Weights of a small transformer language model.
Size: 8 layers, width 96, 3 heads of 32 (1 for keys and values), MLP 192 SwiGLU, vocabulary 1024, 0.74M parameters.
Architecture: RMSNorm before and after each block, rotary positions, no biases in attention or MLP, tied embeddings, attention and MLP in parallel, capped logits.
Training: a variant of Muon for these matrices, 4331 steps.
Each number is 128 + 32 x the weight over its row's rms, rounded and kept within 0 to 255. Layers, rows and columns count from 0. Numbers have three digits each. The size before them is the row's rms in percent of the matrix's.

# gate: layer 3 MLP gate, 192x96, rms 0.094, rows 42-63, columns 0-95
# up: layer 3 MLP up, 192x96, rms 0.092, rows 42-62, columns 0-95
# down: layer 3 MLP down (transposed), 192x96, rms 0.0841, rows 42-62, columns 0-95
gate42 103:116164107150105141046098170079107094105157045124141126154114136102103136142158146154115081108079179071146140088139122119164061149149154154167136091090142138174100122075131093191133133160117108097136151076179138129150095118142147112186098096106133079169159141189093153101178109137110123141
up42 098:136107129152137132130137108093122125104158138109157155130122106120183158184125103081167063096126166126162087084120145122133138181133139067080220176101149142140126118111126238106131099140181114107133170159115105121179137149185094125053155130092112112144086162144155160096154087128142095139
down42 101:164157169161109108084133154098168136135124173131169075139122141154117076103184108149072132170131220051100183127155096091172067150145165117160163122126120112134128085175139133100107181133121139172136136100142097157168108174154135169164150135153141082134155113151127106112103184175090148159
gate43 103:114100144106177086151161106127121095164081096142116153127076157209115146091157118162211103147113181175141170089117127141114148073088100219142131128083109121150158110102198135113099168167127134127072101101095126137142121117102073133105081151131124131109165118179087161133114135172167117112
up43 099:089122145089122185162142128097077098066081040158117132099151152141133126125130119178105141091112105182111137136131163108146138136162157129153136069126136187185085124083136089121147140122141165158125151081101102170056125122110184136149149175116136100195139136118076173081138085105176123159
down43 104:102055092134129164132165071107099136127105100137130166145134153121131103153127144093103076173171159076110180107098118133085168089188077125100098107106161126120205087179148146119094156126171114156183124195153124121147136113118138084064195120137110108105129113116122094177165116136091125183
gate44 102:136110181144137093110129156143097165075114138106146138150116051138125162160101139133098157124111140084103189158162147093166111097104141154208148109117107091080116136150103151129131169111119112146148217115153116066223135192166109128120086113083140136111148105129113165058165151144153102141
up44 088:162138113140137188144130134090084163124125127125148167093121129140101106104125098119102108146085171181129134070137132112174159086176157107157174156140206094164180110144117163112133119086084073171156067156137113070106110184130169132165105069168089108112149085122183115164087082100110145140
down44 097:073102133196179088179136185134160097132122105141137150157132125163117130144203222125149099082205112088160106173164130123095114120109123150165150095152044185187107099114126097136118120141114144130127157156123133117147168139137146119111110127141131158104155093086074140095161169141114131072
gate45 101:136114120132153119083144177162181086146126081120094125043189137109154106143138131104092173160144153119147218102102144110140086084132137155084135150123116132080125050107135127125056149166109095131061198137148092159161155100144113104156141111139152115090121177106086110155090112144099121092
up45 114:151126123139089131165103139106146127108083183084139109140152125157094109142065150143132087114164139150142181172184118064120171102140203111111168129101120069087140191091085143124082182106078139124093101175175121099173136164102146153156101140083123095163112158109181126117150111059145124151
down45 107:092188149115152066151095214122168077130100165140131120059130136102131146113131066149128136108119172133125186124122150136123121063105139141127190113146156117127115127131137166125084198215143106110125120193187102148167145138145152094116127114113163120096136162127144105109156139197060125135
gate46 098:106175075136124090144154189125109122175147116148140121151125146142172154129140079105105093103104169143123061158122139118161114119101095135089126060115122162100117132094129096077075119158128100103144153092133133201083189102129128096150147085123125052145206148115115145187072133083092087095
up46 098:105149132096186141099165125104054125090194180154151105084083108079148136107128126192078188071095138135078101137124120067101091136115117129142097153150135126138112105087140157185124100104108128111107138140163187139130190147068120163118164130081115097079098112108156153128175113131089107171
down46 106:161078123120087146146167132138148088202175086176134102193084105164184152134168143132119115094152095146132050138121136154132116068129163138174109057136077115135145134194110168163135119102168122124134161129106122161106135140122187105151072125084110111119174129088118182159125138107073153098
gate47 096:139114133062105174120133085147130100130153140064115101107147135153092133116111185093087107183129166109136120083150086191120178135172207112117089154104141171161124089123103175160077123130145081160144161152077134129123112156128159090126132101037144113109095157127174140122104096150107136206
up47 094:111148154143132121119120132126139152134086161143168092113083084111177076086128099092107076185158115092135098109052073107164124135145157153099063088128107072208136171137112108110103113116093137151174091100107146160148127164121155099166157131084105175096146190089139156125119182149118178091
down47 097:127140138110126108094070109152135089160155095098085160116144133153117143086182136133166106139224163119116196114102159192135148149151119111089143161128137173145106154141122141126104149091174078115085112186153139079190118080207118166083128119142164103153170132076112124133139107178133119185
gate48 091:185145114084171148113105123077118118105069131165058164117136130120113146097125130109079178064131097201093128141091103107161083072117141221160182131165131123140132168168121133148136143086187105145127150140147140133120172130147175089168141130089099141174092102131075115171114125118134166160
up48 106:117111122076114171124133220204158061133137128126181153150066129114115138103100114086147078159145130143090099083103114093098147074202061081164140138137109161136148090101121139182145143100140125091166134088134092157151159111121120145175098115125141173149137123103175145145130112126138088194
down48 098:179145141036144149080141099111086173132109138187128125138177143094160097112123098180135193102099125119121162133135174123146175099140112132095141124114192165175101177099126133164068074095122147092128149156078177129093184164080147139111169158137099096154145095138135127132160088079133132164
gate49 103:086155117131150115123157100191101142106043142120134177118116094145142183138101090103165130176118131143153140090141111128070219107097087138125102199131132133103156104167164107096122150188075092111081084141074217144123122141136137179118103135135120089163109108132116127123123167095157155158
up49 098:098096161112070131149122095156094099047081176113112109084136177111107094071138141134136150114092102118178083103117151119074084142179121100144146148150177110101107092122200111190149170149103173124139105152153157121093134109096106175078076134107109164108129156123103105164128067152147163170
down49 101:111141065162052139123161136100158144150122071176143131173124127167085152146134136186161131077115098113145137171115058155175185186158166139064108173143134095081122124171158110169163107169139128107151104174112099083148131117160102116106136111170129093162151163150144185174149102156100118116
gate50 108:110108151121104161125137094096088110126079114075128167196149134151161178142109122119133158177111137096123088114126174136167140124155127100136105101108182146117119090154122167116211126144143143082150146066086090150022131104146138073092106156087067115117066110143148112183184136119113136129
up50 101:116121039127100153172195104148082141090143146117130150104157186141060124144123131107104111152115167136109052106159115135047131116122110130146065094103116108102130059144132145141119107155146080158120121134064118113070195157143072152109107163105117093078090151102136106138144119145167119165
down50 090:169146069074089138099137123112110127164075143179114131103173180104117095144139144199082132129161089106107137173175161137188151112067124088125071139158125163134137155104124129098107164166147107121208203188116081122094118109098088084145122106126109087099151117142119127112096105161093159143
gate51 088:182093094085111128123109134145053104151084167111177138149102145170066169095105146100125123144201143148166122143144127168105168124122074099154193086128113103131124124067084132147075143130152112178167118184137095124158084149132092103111166093123126152167125126109095111170065100126179159174
up51 096:092134130114173169111091148111154123183153109166120114073098115123206126161137084149178149123170225112134158141168087067118134179134074169104153125139122135126096111171167185154175114109154129164105184139141104116107103167201144134113148172127148088183121147141150120125144077147150125149
down51 088:168135120129112120129146133137090167049177179119140141148148127118081107075054200143089108125087056177091112176085169138099146109100164126107159140153120135115110150061114097115070106106116099071155084142098119141134121088119144153078122087167084191105147144090125112119107117086146113129
gate52 105:149150140154080140161203136160071100131083098113121085153147088128101131136109148118135182167188082136090109192125140201113175162178124119089125084155167131136147139157135173134205129111159163076107103075105150125101146142135211076139149123120116142121073163097124143157123099121143109111
up52 105:146176110107074121100063124099090145103118115142093103113058123113131093178145117156126140140140090114130115098163093077182119147181120144127131125088061161103081129116156114094143086115108166194107158139164075137099117123087149124162102113147123137134107064134143161228115193079118142088
down52 109:133156159164068103122103138112127171136077123116040098111125086131144169122132105092117131115171091059147135095101118047114110088093142167145142114158079176159144095119102076082100125117074095164132174137146162140150124144097117153110161161146055161169169115124097169087133097112174110099
gate53 099:095147118194131120138130164150151070144117122126050161103158113057102117110126130156096091127098059143124147133108131176134094091112171164146126119059144077168143132111154125113152167140083100133117107083163155090055119145092148083098153122037164122105138127142157109069167125151123124080
up53 102:133135134139160111131163158139098156084150139098163200162120122197115088168117117132156103087162144109114100141125125146097123134144110109098183099075086075069154167197107157132129131152115116146133151142151141050081116087119108096201069104098173154096160170173071136145140139184118155125
down53 107:193112183085124133150111156099080145159078132112142146064083174093148131102158152157149188072123138117084136125157110192137168160184135087129120195129145145094139171176148146123149161090176130147097086124117153114149070103155118118165125119082121115102053097131102118129065136119177124145
gate54 103:128175128100060097143124075152109132166095081130138143133094154082152112105137108103145145129098158138164124149115096149111091134218149172109123051145154100124147178133167108124103076143120101091110087136066127123148075153183136058160118196132090158088076156130105162170173119111135104139
up54 098:111122110124143129114089128172059117156095075196140107136201146137123140188172116151131154114171116068097114200148148080150151120132107109102129171155118166156155173110158136128204110063103146098123098134149136174119187179118148087189117137116156166173160138182126117127163105151117141116
down54 097:144135119152113135117207125078065144145139126089121151133108129138129171124157168145075163115074158148133162077108124132124058186163139163127084096106197084138173162121115097159142079149131131043174144128156088164142164119143118105087101141116187116071100086079160140120157106118106146151
gate55 116:129186129154113086159150169136096167132108071112065162105151138095161128107109133059120126181098096213110130156087161143149092125110137150113132051105120148080130141187226158145151126155133085144166123137131149120064151104141149095118169107070110118147115164121104132106179102124130094114
up55 115:093078139125120180128139160149079101077143093101111155108161090090096122109135145134128094133120139186142099154107072136175143108126126147152099128063112145164126099138140175192196165112153155091118071100166114128087210125129180123150098139077078150124135174112122129115168103209123158090
down55 115:077172087140094146182095172148092121135091112160128128132134095118081207155151099124140136133098117189207091159144096137162150105140125143154063140115150142112123150109151114155235134140129114108159147113155087118114130062091088147126074115133104186118130153158107170129135144145073182109
gate56 097:132059151141106119116146119173159098180101132163101106150070097134131162105136089145134146083144180092176127115082107157083180167137086151136215108149131070119166110121134146119125110113155162195105150114124142090116101100168138106134172108117093107152112050169106197109078171128133098095
up56 103:115168137110104097109172108104213182062073079182165161130149143159132139118082109140091138150141140144128137096083130165168122152188102100074156145128145197105143156108140132120188092119102183117096097128101133138127083150161145110066129175080110152163094133140158103140090100144119092180
down56 098:091078059134202127130162173107138152153157134127156120114095188169140148177153146131101090187106061177187151184143151127124164111150067144150137077142127099166118093099105104156114137106174159136106222114137165161096134101083131132151139121145128144115131067168097127127156134124090141115
gate57 098:132103104120136112167107086108169138170099122185162148080111113172084163107135142205103072115081095125096077134104080125104210120202100141099122090099090114108170137169133107179127051137069105141087132168139196144105114167151155141134115118104177111142153139141135102112143129099139119108
up57 097:086114098133097123140118146071102078138173068139160144156106186113126067112196101128196130127091115107079123145165152125126147122101121163077151137075114083089125166198134103192092122169156091137104085130102134077128184135145144155131150066109186153082132138155160100103097123156126123119
down57 103:145124121167128180088092120127170160173143123199091135137152139106105140159149118087087133101075127150163088141130142111171096124179116094046084204108102138116143115081154095152152149097133161129147120132097042155123100097148109078187109085197136168169113167137104130163158108128150120149
gate58 091:120125127135102142095206123154113146088122115094134137182143135092133139134095101119148135105199082091135124136160201152098072162146148103121142123107172054202080140180105110114090145076161201121171113077130141152119170151092108183139160112117128076106115066111154110109134131115107084140
up58 086:117085120092084151079129128127098099126056137068114139164114139122108066118158088173125183136120080168163138134090136147091156132114108129119125148115133114128126172114130180153109127026092127105116081097133107114144047126184146115126158164112134157132085154137089133048074113158071099139
down58 087:148156160135131145182147151118113131143165104144183073115129170188118162111140108103063092158143135146099129116133124067172152134147152147154152099133149110055123053123063130111098133144189125083082138152203167140167136105141102105158115143091074152106109153099121107174118167114176074172
gate59 092:086132141090138136127183172087148174141164140121157119170088088094133136128133118126108095163134112127090069182076096189136138131089129128083097177156140112107094089151151146104124101113197127174115145084142196154123124164132170153100115127168148134156110102151186143161054102096103207091
up59 093:100123090090144094130140183159136138187105156109133160077080140098146177116106127104087159068100130127162134133119105087115137150199143151133148100100139165108148084200099125140148105112198175095066151161113086060158129151136095113160177154095108119122108134112103148051143187131143169133
down59 096:101145155134174105148110141123103083145143129148121133104161112173181109110067101142131172082138118153118165108122155113134119095100129122106161072157135091159155157159132150139120148192069126114211161168096128081078133079113162148077138073104119143126093154148091156125175075119138028175
gate60 109:133130137109123040109115095133144085116132154091125113088110141126106060121139110132133112158089091069058097149091136150068106122101149096086149135151175100096109100143102199143184086134038078097130182146131125155134133118102092144130155077142152150157106083087108129158100176116072135130
up60 103:091109138172086135178142119149130131152237170157114127148141164152151103127140063154124117141128171138071152159108113156081127150074121138129103145105166156078107160116145184074151151124096142093124118101109128069106083163115166185151139138061160090082091153163143098072110109142086147120
down60 099:154110149055138078139136087143173123128148150139138110112115121117111086162128192116099134107112160124076099132124162185101129144142187175103114106153159073135133124141124148161078111040146171179158079075101158084106119135176138128105135096201081141136149113063144111169165145092146165093
gate61 098:155149171117061126094132127124121087074164108133137132093127128170060068117129160197125086173132102130094143160091127083182108094127168154171079176116142115101095126128118192127151167093079111117137128141072099126176149207109142139152151162144059132111176129107151114163138147121154083111
up61 098:142110140119109079131103132084129110165164176169144097120097133125192094149154085153087137140091094125119129141056099178140146101073171146115109049030077147177130161196123097125136144140104152125131184151157108188140095138100151102163111117115145163171116121082133129143155140109137136067
down61 103:116109161163171126160142082108187179094121078127094152081158106106127094186095113170115189160113138145110182143107106150101119162168123072151103117136130131137091089109164106103057146130144076176126109109132114162148091170117088125127184150200180118139109108081144150176138185112117167165
gate62 092:131132079131139092172146186178153134184172145193147061113157211097165140084168138125117112115133079116151084117142110168091161109111148089130129150152074118183150143204114097129108125149154133130163160105047132121202137134146158169117117090140085136145126117164119125149136125138109114070
up62 096:149159153118125147186132148128174115114150080062116118117106137116072169080109089156158132122157147151080141081123106115182155174122129149162088178136105160167125134119156161078078125116122102136094082203179119111135203198078129140088081147127118161074166172096142147100148129112154135108
down62 098:125094131142136087097103080140097134108119202108137079123146083144135084155178146048142121163106126107119160126120104184129117160068142135167153113129188080039156155160131158154121166141111178105141159115090126117132125107190091128089186098157137126130113151151150158177119109123053122075
gate63 102:143155119177143095128178076133103077118138091172093153204123174067163169077187121127141115082099125130168131126174171082111127099184128053127084139103075119125158128137072094076171135141066121138108129109098138094141124153110133095116113174152149124153147069112133112178130147147150108156